{
  "head_dim": 32,
  "d_mlp": 192,
  "activation": "geglu",
  "positions": "rope",
  "qk_norm": false,
  "attn_scale": 0.177,
  "tie_embeddings": true,
  "init": "trunc",
  "lr_mult_o": 1.51,
  "decay_fraction": 0.871,
  "train_tokens": 158300000,
  "steps": 4831
}
Each number is 128 + 32 x the weight over its row's rms, rounded and kept within 0 to 255. Layers, rows and columns count from 0. Numbers have three digits each. The size before them is the row's rms in percent of the matrix's.

# up: layer 2 MLP up, 192x64, rms 0.233, rows 101-191, columns 0-31
# down: layer 2 MLP down (transposed), 192x64, rms 0.196, rows 101-191, columns 0-31
# gate: layer 2 MLP gate, 192x64, rms 0.236, rows 102-191, columns 0-31
up101 126:139168157100123109127108092192178151142150109122100109123118155144186130147128143089108063074186
down101 117:133142163116128113124092127168144084145151115129101159111083156175188114173116100100077025133078
gate102 094:159123095170178141114115121130089137116124139112151124160098102089088176065090149099212145177086
up102 111:132131112099138108104131202071196087069148100172120098088162127135112130133112083146126130091156
down102 090:131114155154157126142101086110104145125122156113111177161106166140183065202158170163082113169114
gate103 098:150133121120116091181106063126138140133120123155129193132191132147137121117098130096170071144126
up103 084:104157126130152177077133145122156110145130120131080104122056098121107104099147144131091193096149
down103 084:058099175095095147119099145100131142103104123105112128152151143123143114060139151052135106158083
gate104 103:125133115097116109121136176205098132132089103150113192213109118115100109153122137147061131098156
up104 095:183104119129136111155139112140120106127188095108118081093128143142160084123134148139032082090137
down104 105:114100190110092122140084132105143119121164112109071090114128149154188139100143138090089088077142
gate105 105:127108103094127137122084169134149196157148156165127073070101105105158134104149099137113084206220
up105 100:126192130161143092054074139099091150129187128152113133142191176158130154095129143154127117118101
down105 109:101109095105131085112122110148055121168147144157088154137138137094158074144150105157122109138194
gate106 094:147170118099135150214109149095142159155132115131147123082111178139135145113088150211152139127138
up106 097:129151121072103115191122171103145176118098111186075114083174141193136156111114129176156177148117
down106 088:148121083191081132169137133143175092143111168117138102180093102125079177130186097127072132097123
gate107 099:066111090109166113122130174164164123171158109151135187104149148132082091129070176168110122117165
up107 101:122116110097141153071130109120164044108117140097132128150112184106157129147106090143127129100152
down107 107:172099107163114128032175060120139165141137118080125139137123198094178125153106125158176139103109
gate108 106:111165165107153133099084096090103215185080102046105140065104077116144144072111110118059126136157
up108 125:159140138158140081139150162141138133105153111146155114076076104131149111117081148141126145158167
down108 129:130154147111169176120101093095109104084148127134153143122189117143144120157067133118158140126115
gate109 100:154144136138100082179105090131130099053155129144206038143060141132153095075108125158151168129189
up109 104:142128099069141163116152149072117110145141118179152119076193087139128176221129129163113079151125
down109 104:083155101076119135168110152108163077081163037142116091170121134109143141112118131083198101130148
gate110 102:123106142082131171049103190136150140166034119111118143103149163149105120085146096144125173140118
up110 099:118130135180102146116184083114130081147175093116151183129109123092107133215145163098078098122133
down110 096:120111150110165116148072165131166125145135119085157134144121086142125112151138150123153098071174
gate111 106:141090168068170131140111169127116146069081144148113110126181065152101148176104151113133127118132
up111 095:127129154124146134139159085110110099038091135087085149084150096151065126129171081080157071111122
down111 100:169128123137083109117168108065096081167157092121150151094135166139122128127113108186158103097110
gate112 109:152165133130155157135131105136125171170122099093099084105125136147067131114117157143145132181144
up112 106:107179122126157155065079136177109115177079107152101158117155165154074147154113093142107053132156
down112 109:175129105151092152097137119147140158113077111151066066130139137106105137088152109147127145073164
gate113 108:097099090074083136105070184102117118117096095115154149126127136130160070153120131121174079140124
up113 116:114112102119139186176130127174176090166129148154069132145105079068196123082094146147108154081115
down113 114:124165185133092159153114077135115144128163158162140113168085145134082104163172104146136209172116
gate114 100:121141133152151189212117136043193127090166113095127107104103166129140128150115125174195109126119
up114 080:112136132128185068113124113171184179170122138133125109164111086168146193139132132157128122135114
down114 087:124114164091124167217109116111183138139127168129126123109155188105166109159168133098143134135137
gate115 094:092070136131145095058097113119109153138105155134143146131115090109147149152166043146084127076166
up115 092:163131131175132129212123130111205123147123096163123117162143160149116110059127115120184115184139
down115 086:123101144126165077048144138123084124153168146104115128139089095131167167158098144128080107146139
gate116 105:143122166099146137087055158160108124162143148155076112127127122123131072121116083141161068185170
up116 113:164213139146148138114146045095143130082134105113097161113155096166130081128148153158131097161111
down116 121:116119137113101149101142089138130131135126110121123091085115118092165126156184162125198201104175
gate117 105:135130110081077050111175179113110094085126124190110124118113106181116173129143142165082145129123
up117 113:166157141147137117196088118152158131112155092119074106138110144146121162087143104143067186099137
down117 101:093132119060126096095119086102105140174117147129156168092149080104107120090069130115181086107101
gate118 104:150072174117072122169133124120167125146135163165138185123107112100103124043095106079112171159109
up118 079:153159064102166092099116133146121123126174160116139101153111155112123100216138086125089139053111
down118 094:123094166119190098155112094099115191129117148103088135130082177143159132058125192128121112137126
gate119 113:132156155133196052148106142194119082080118072142139154107132095102134126082152098122157100206135
up119 111:135121076129063129137141126064103125103121105099112139132105174099120120156108149127158135049148
down119 108:096082155117161141126102137078151140188150137100140122165154168159118154108115164122080106156153
gate120 090:149107143096060101077142121123124107139127111114159118084088145141108148143108123077181117120199
up120 088:126181171131136131188150148160143171108105177136098197183183142094166152100111141115134151142094
down120 084:068124124093138071149082134111142066180103105169155108120103153071140121145129178125142126157137
gate121 105:111089163118167145113129154173170125133110118135046151027083118118118167111156116176144119171146
up121 103:039117132182115143116079117091183136077090146118152110082143105115175115144126120114115118065155
down121 108:184103139091146187140177123125099203094129152134138108154192084114115119201113078143152121121137
gate122 108:153134129100150148144197193145157140096108103163131135152095181108065166102128089130111147175130
up122 120:112163138123111122107161202120210155138132041123150108120097191181142154126136168143111105159150
down122 129:106116104097084134071143195128143074138116125116138145093130161115102132148135100124106129128142
gate123 106:130102129086120115107095109117151124112075147118143157118102070042138159138186103112134152137166
up123 097:146182126082143103178160139149129132113159171154070122107155083175087096140170132213161152131150
down123 095:145093124093179107065121139083120101123077090138191157089103114071066125101073100113130128146203
gate124 090:078126160121127107150186096154095113125102111164169060109120139157113131129112170128102053187120
up124 096:177089115163121117153085134154124100191084097164095133191136077145132126169170119114095125146097
down124 090:083199143098075124073203152099086136078147184117138102117153107169116191128123143151156140139155
gate125 106:164121159041130071099109116154176164089123207130139142125120137114098157095084137153120153093168
up125 099:181090157138116144112110170182110176139137102139132075099170085115149118072102095121059081131147
down125 095:077103118051138093157145150145142127113113111168140140141069155120159091125181132111144131087138
gate126 102:120172113192187115177134125098068128080167155124107092141087150134148155128106167145169119132085
up126 100:130059122123110119144130109129160129164159175098109142124075089111126156168140187142181152131140
down126 093:136147133082081130144149143168118113190154085136119119153132096109145085130121143078173030118119
gate127 080:128082104096122095066130145123137147126137214110152165121137130138123161152121052171122172119161
up127 095:180118124093125134078107144101113074095134129078113111118113155156130160160154129166088148034185
down127 089:118094113205107171143109099131154167138110128091144125152176126171084067111125128154130181072152
gate128 092:077139145166126080106146142216121150134114111062084188164077145209146142127151184112117098146177
up128 093:130134138136098071153062070141114120155108147070147153120102149184219165173106179148114113131110
down128 094:152108136166119112107184102090103140152139181125134120077105137130128174183090131116169217057121
gate129 102:145133158133123127152139098139078141129098095121127111114118113181056059143124159112174054130145
up129 096:131097168183135101109145133129183095173137113133066143056122140107113143114187138138100152143081
down129 090:085136155112088103115122099067136130097138159104107149151151140116118124114147220155073117150134
gate130 111:108175142074097111163109140124132131106035121146132147118144091147124127096135147113130061053171
up130 101:116144182150149167090134081134085161090145138108112095119108159146110134117074082063099166144087
down130 088:148148136151143122119083158132131149077124132181105156103175171093179111180153126128126078143125
gate131 105:085138138116161131151159112109165171119223132154124138109069131157107110075086190119096163092129
up131 094:178150104175174108184136103105088169124114141112147141144139153186170107101147132103149125151136
down131 090:144092115120181124148099163168162193150169111195114122161077154152108176086169146152078120134164
gate132 102:183106107140123144148107122175125157124201101176144162152076139161094133109103185172185127165118
up132 090:159108092145142131138120128166115119122210130175172142149069138149096121145099171173164116166125
down132 084:146147091122123126098134114171108077161066141091119183132160122075070149186129097112130128051099
gate133 101:134109127137200092189128165162190150175165147109114132127152065151149153198109076134138156129114
up133 106:192096123163149155127174117112136132188185096101128152061117121112160129176113101142096162088136
down133 103:147115128175156188107163099148190123126140141112115165135085124131145103110147128179154159122068
gate134 121:101124118144114136169067143160076152050120153100142101143132113116133131084063151127125154094098
up134 095:173117146114170072112123083096160098170154123105158118129114212148096108155083119102117090144172
down134 100:153130146113162093200060134171135126097141097129110102144143183145180087097130099141133071157058
gate135 104:128115107102079178078153144098066188119125092148113136089085113126115113120173155143118111098089
up135 102:096112107087053173101113190081113137148138053136114169087069103136122114182138117153148168094097
down135 094:117149138198144149158126098117172166161088116106047138110090099145191146115110150078116133102087
gate136 101:138131083115139146123103146156131173106160153079137126137064134058122099129113173148209094150077
up136 107:096128098157107135163104070115147171152148118110114110152118137180127150075116175098164139127059
down136 101:139166062162176182063126153145160105109148114151128138170141129134152113130131134107085098087121
gate137 109:094113154125086060143158155122116155104121080129141173128130097174137111132114182096164121196127
up137 108:099157108139165140126147128143130086131142139108114087092128216138091094142146099120054092098128
down137 102:116136125123101131165119129106058190152180100124107135157145185119159133120139127135115068177186
gate138 093:134159139107162151115132144058141112158108111114097127157157159105141075154108095093107178116147
up138 108:088163148210109108172118058146083110070108135126107132098134120128175193125184097100139124082134
down138 104:139074189111065096136089161130123126116171101114118110073111167140112147184163122094132120128134
gate139 096:104103103146138144120168127162117127071073105090077109201132139124145130104186158064116078109068
up139 115:080138109119114119119170134165092114098060104098087100195181104121135103100186096078145040118104
down139 113:157122112131161044112091111129111124138152170130131119130129132167188103160082094118109102130114
gate140 098:136142169137152099167162147098142186126173121097125089134096117146153118119119110105112117084156
up140 109:114105127176122174134151137127130173149111145072179083148131166098072105198134147126130133131078
down140 107:104069079154142132090156125116112094113098154081185131153083152108116166102156110118142116154115
gate141 102:131140156153109145127156150105181080084127079106143107146147140126145126133069087108121157138137
up141 101:110102087129142117124113114125108145122141095169166129057123116163154137221117108120106129116189
down141 105:115165136165132135140152117120113095146121109139109163129113104132179123157084089124161156189068
gate142 103:146136169157152092170167091141114164084128106181112156140133139137080147098159116029097081150129
up142 113:108182124170131094125212141106138141111154064126158140113126219159119130134159119150132096146098
down142 122:118134131129144127139126112109094182153137138181170126130113132175094123132142115127118124114124
gate143 097:130175074131131110149062080134147079078060098143176155081173148146132093135115202084154161162117
up143 101:146149093090131110119138169120133091158102094174115157126125110157154116097157118137206128140151
down143 106:183107133167106141114164131111136121117110180146130127115148032143081118125210124173108188091144
gate144 086:121112136092131182087094141125107150165100105146138106190098110149100150097139134129101113078154
up144 070:071130130094137159095121127139111137140154116160137139179096097122132173120086115129127140096155
down144 082:115115093165125155125132109155099119161072106080108118147123108124117145141076083106152158105108
gate145 093:178104104131221111122156144131116142140078044120155151095130142118153111117125134118044132111084
up145 100:134081107102187128153166149131117145142110123078132141094085084137080100089168125101087114156103
down145 090:128123113178093100135134119171196190124098139118121082144129166125136133118105093077127156063140
gate146 084:128162175111102197044159093117101149144106109090142116144078112109139166185117140090123082139134
up146 087:100119097087000110077114127106106171185141138084131092156099112115133107175121130103115131139119
down146 092:148148111185051131094152102143115140128129112087133084128146136125112143116091101112153130102148
gate147 095:139121075104172123099079179157067105141165117101171153125129119136130074188132090129122144095135
up147 107:158102161153186079141129133117147142151136149179101145182076090149099145078122098120087107070139
down147 114:167053166135185139143125152125188076140101153121154100157091111107127114156112083100134137161161
gate148 099:142110111119124161097131132115136155131130093172169083151156231141097094148093165130094107217126
up148 099:203096162070138164142168166135152112128139142139127088150146175130063122091085162144090117130123
down148 111:125093110149146119166118109121130081103090231143163162165079078124076110144119134112158149090110
gate149 089:150086143161076143114132147112193159096082081100112117104089178122134097118087145127146099156122
up149 088:090122130090124182142112148129075122187118157199139169117138143163116135130097169060146180161170
down149 087:055104153121118128101083156098112124137126158162183157141079163122193087135120127074078096158098
gate150 096:121144194106117089178068127186077094087091132190118112173114123114084107108118115080130126175157
up150 089:135129063158212134079140084117185125177119156093127145084124092132180102189171161104115150077117
down150 096:166141149102174098130071156126154102112093128135167119115112121147190118099093121136159117148145
gate151 083:161111054123111088136115114125174115104117068151079085168115136069119165166109114130182132086103
up151 089:074111110145132121121150079185053110142115124089128118162134122137081108127142164173151173189188
down151 082:131142176139132118189100201124134156131069106158110169113152129122186089139122105083146100121099
gate152 096:180056091163104139103153156092122122090156109107105114106150132112164137151126137196184135199158
up152 095:097093155107112087117116139199161138125071109160118135128153138116077191136094097068118156091140
down152 089:124120157129127116190145132064120136111117144141065123121124168156208115200174170196160112102085
gate153 098:092117117094103055142107125172112135161155080130121113155131193108102141155062127102138166140086
up153 101:164148145111127142088088169154136154110165105192090160124117173106096129080111115083152174082097
down153 100:112122145058100118140111103147072134143137151085116117100092130130061094124105142102067120133052
gate154 120:102158163082141129082129154149128187123092117135147104126092167183103169087131134125090107158120
up154 102:124071119131083101122135188106120118084131113137081144156164150161090108160145138135130181143125
down154 110:099103125185123146148167176080157105091155119100109101131126167123109173181212091154068173175101
gate155 088:156191141153179107156145149074125067143120104152123099107145169138218176106096122143139106123102
up155 096:102133158085145135119125223073119114157126146178129138200117151146119193088120106166127117090169
down155 087:144157072158065134117135066154136060118106109113180095164154081121147095111113121160170152118119
gate156 101:114091126082124060154100102124130177089162140169138140142088155137141105112119116154102202216092
up156 107:167122134140098111124132126152111141083207099201144178085101114093134103080141068100128169168129
down156 115:094120084167094135132154129102098132114186145158118129152106116134125105065074129183119172120077
gate157 088:084166143130136103104195146136061139148127133088081132140152152155098122148143146100124082148133
up157 098:209083078117159128173149131089155106091196120109151155148082136085189137163112126164102147179142
down157 092:126166110066175125142121121118129177105090129066140180160127126149124165089120115069095118176191
gate158 115:135148154179174069112132179090129115104180134154104130131057170181130146125169148103158138161149
up158 101:143119100137139145117122119092164081175102190122135106148134106132166153131203094156133154175112
down158 105:133042139102118132137126115132160108146099107143099154174164070077100089100123113145131099132127
gate159 102:153108165141108158163098157068133115102172094086102113088130135147116107147125119135108083134105
up159 106:102088135078140175097129187149191126167150138104131094147153147121097168104137088156134166138144
down159 101:121124197155126114124081108124090124062099067165063095142157120167079075119129141149076104182144
gate160 099:081082138074094111107136113072129117149098115142206100129120162082072109101080082134111142112168
up160 098:101063117143101160157184107105158135133145059124155132143113206055125091111103134126117161120125
down160 088:126126130162167119090180129116111106112086168121097142103148136086148168178154090159180137056116
gate161 096:099114152106113111227142144158107141135137160083115116108073169146090122122119107110088149163131
up161 097:164175153143090101183166127136110157122158124095124097112103202158131104072065142109092148120175
down161 101:120094094164106147129194129156088097155110120120126153139129153147101153086053091177141104099148
gate162 094:118138122159174125130056134159110167131096150155166109111101143145127100095081176147191178115095
up162 094:169127133136058114111191117109128102092160120085140147142142138085131142151152077103081111149147
down162 087:110142155087152170201110109115140196113180088108127100099127127166152106113078166163173110173134
gate163 099:130118110154117117123145238084166069119121131130142128148175183103128077146172090097083124110111
up163 094:102166151097100167169126178126137095171153117100170116122173196150144087190130102076103092122112
down163 095:141119154189150163099173099155133102166117126150169129134170079139161115061079131109143098114111
gate164 109:105087075153078090169094145133092171158107112161149089127119182079089116073117128065146115150116
up164 099:091143110120100118115108124157078162158085187090072132079135188116128127122113094060072104150102
down164 104:186122166116118129065122118119149111109119160101162143156119115111161082183144099141091119163134
gate165 114:168158122142174087138133133138113127100173122108104103132042105106169137128125159178138163189180
up165 098:165167125047114090126128149139134134116149077190146102109097083117198112124103118133136124137185
down165 099:114175131104106124125137119152138155114105160145081145134129129076103187118088127149177168075137
gate166 117:120143144177138114153109147193147140120076144121043082149160141145117091089093141063135111141161
up166 095:105128077092081173112117134077138076130127078173179186116115096117124087198188067129121083122088
down166 093:113092155154162161151100135106152170076074164174149125122107136167151164117144125076186072193109
gate167 104:093125114100104090127137126175121152164091194108190155130096118073131113125168141172159126149138
up167 121:123136167126131155107104139086166076130124087118126110157106089114095154154159173156191139082166
down167 112:172121116118124135126127153097116167181147079127173099157166094061043106139109080109116080097112
gate168 094:170174108173116096150129155135144194108095099129161132165102147178208088080111162097171103201104
up168 090:101144148095157161101180123116105114172152164124086121061096126111055187176119121171086148112166
down168 091:104172137105163090195095054124113128060156101133131107125095124154175112109131168082121103162117
gate169 089:148198137131134167087092141101131141099080086111147157090121185156125122154109155108114098158122
up169 082:070085139064083159090103140161150072113115146084134135144092157112090178114109149082132085104096
down169 097:168140171159136101123093114145135114152104185147132103133124021119118171074149124091161142097113
gate170 093:139133156172116121139127171192150173083147114147173124145147138181092096074112126123075109142164
up170 097:124110143071146053117121106109076082128130145114112141125131112091161112183106141095160133141122
down170 093:132143119078141134091146138118117136121154148132185117130097211094159087054104134135120087169125
gate171 091:122113097124124134109180127150122171210162123182159171179096141114125123118033111115142144146108
up171 104:113189131183174104124145145110050114159134087159137122126125135164204165150088078165101150134171
down171 094:099198087182088165076156073173101174127117090134126123157157103130140128106144155124161158148150
gate172 102:152080148127148127144024157165071181139108151157181211153116134123097147104120145131125118117117
up172 107:137068108121131143113105083158126105052142126146111156138076060166206091091127102103102129073114
down172 102:123098106074192065125116170113140181149127106135205148167136062119090126082120146122105139121171
gate173 107:148073131099105094133117120123169174158079069124129097180080136122084077152125145123134151118039
up173 104:137101129129112089136131133164119147116109076163080153176118099121060103077070156106142102103084
down173 107:162166155138154149126151077117116118074082139113156140134158134179154103124154061137123152071120
gate174 105:151069165102141087099082109143140125127110102121138123118160071177120059120130168126090097174056
up174 091:137095162127142135084139106171169116138110099082130176131184124141141146090169159119093087179111
down174 103:117114137107096145136208115085112123147129179172093104124128139136103155159077138173116132115118
gate175 116:113168153172106139136130103142164130117096114163115114099169120139119117166126098050101098169180
up175 109:162110168132100145148134149130116169097149150141177100108081076159166042151149159176137154128117
down175 105:157117121139184138126125169133115126173161135110161195171173168097119186144174107135151062129154
gate176 098:135132102140135162069105099152142121163085112159132091079102151090141092194112095130106159115143
up176 104:134163116114130084172110148122101075155140127128081141170177087148167125179132082110076143109091
down176 101:142126131104111074124125090102135093140192097128130118152158116181141119139084141163110149072094
gate177 102:223085132074126067136086200152096125113146084145157098159152142125106091115097080114152110130107
up177 102:189105117104125106102118101110127081082069129151141087176103136092102056108105122073140137131188
down177 103:144171118137159120130194071131136096123132158154115176068167097133117115151152158142066167064127
gate178 084:107163106111082132131106110095075096178073110114043083157125105137101129109147120125150106078092
up178 114:159180145086133172145093150166115113081136107102145068138126112141138107154104091123073117144124
down178 095:126148116175074125152149106099105080153084117095120110105083103104129156170134168131165117124107
gate179 099:142177151109174163129100127176081148145173142167083118136112119138180115087089136130135132096095
up179 107:148129176139096183118179133112146145080096120158147137123094115116084161133134090142171145092117
down179 118:128103165118081144193181138141143120138130149148107139140104152065138127074159157141109163131139
gate180 114:119054156100154072158093111134089151135102122151096155138068056139132094136151146103193163117113
up180 124:166152138100165030099106089125104135134171154120095103127183102142107174130111162063120195097143
down180 118:076102051081116160115149110153105112095114092119202112144103120116119111105085094089145143077068
gate181 108:104093110031133134118095129128119113184121114104068102078125099167108144169144143185167116090106
up181 093:121135111152137184124139132105151123102170048195118064072105122090111128159117160139138152093154
down181 103:084103090102107125132130080151125153147129130027113122123084129129128173143179127100114117117152
gate182 100:145113160117132136123220132105117108142125108120160175151123211097094179123141176134138129107101
up182 113:145146139143141158128161163133136125056141072058176136145163197093094115168147117116126109168121
down182 087:109110140145161115126116102154150212122111131165115135092139089151097137148069126143101142076146
gate183 095:171113101073126104135229141108131151099093133160148168113099116160087117054117121161138138133067
up183 103:074102124193147145137083093169132187192213116113075126174176114128109136137135120112132100145141
down183 090:122130135071180137100097130123106140134118112161140141090037185149154122101148144120152150166154
gate184 108:114159171101129121113163151153117193092208135122157136154144145121140148107106142142147119183157
up184 116:171152119132107111076150110133142162084141123083171135148138070081133083116145059182107136118173
down184 116:121084072130090111128182110159131065101145176145101129124095146122126082135173139163164153068105
gate185 105:104110144164128098144092112187159060122100093126141117123088106119093126128149161070109100165096
up185 098:112147095110198138134141140205132099086164121127119104131076180152095135187145144103087091118133
down185 103:113169142209108139141133059159122126137128098108179111160119124176098104105077130131070169132099
gate186 111:172060114161176092106131139129148063100084115132093157153129120109122124142134153132077079127077
up186 124:146193167092119121175094091134136147099127123116142087078136116150149195111098101093128118105178
down186 095:101058131075088130121132203099120087181132151118158161198124129100081091112149126120113139182109
gate187 094:108054102132154150130131089087129157103149095133131123110111141164134132081137118134122128159000
up187 100:107153085156114107081075119141151080128083151090164117173166169054056071171091102098119162092128
down187 106:138132127134130181130096129127143130148176135107138110141141044089152152144050160100139108191154
gate188 111:131157102126168115173123123154133130129128125139071166103150093149133147122093092106146198167148
up188 112:161122124142167126163104143206110124167103153105143154121147123057104136129122092113107134141112
down188 114:156084144090139165058150140154132116143179141108097081121103149086141134101093108121051153143151
gate189 098:108158170155077112184094112115117108129074085112091119157133148113134113088135148181141119129105
up189 099:133130122119226096205109132157088125114170125155165100130114175186133125159083095097180105132173
down189 100:189140154110215160155113172122202163153122125169108192107112143161178093141130136066096137134100
gate190 088:148154131120153119189095181069177118132161086088141148080071115106089098141096113145184120086141
up190 088:134131139140112130152121090126158161151104136136095125156125123117121148090101160086179117059141
down190 095:126153166213161166047143161137113085166114175163101166124187149161114088126090129123084137100094
gate191 085:137163213126173098114139182156136172146105148141127126118163168167070071096128124114132169133159
up191 089:117142102118110080119130111106093161117073130189173105101149112074167146072073137100097069090102
down191 093:040090053144116083160092150124121150141123120111133082113114089115054133176179090087132145089177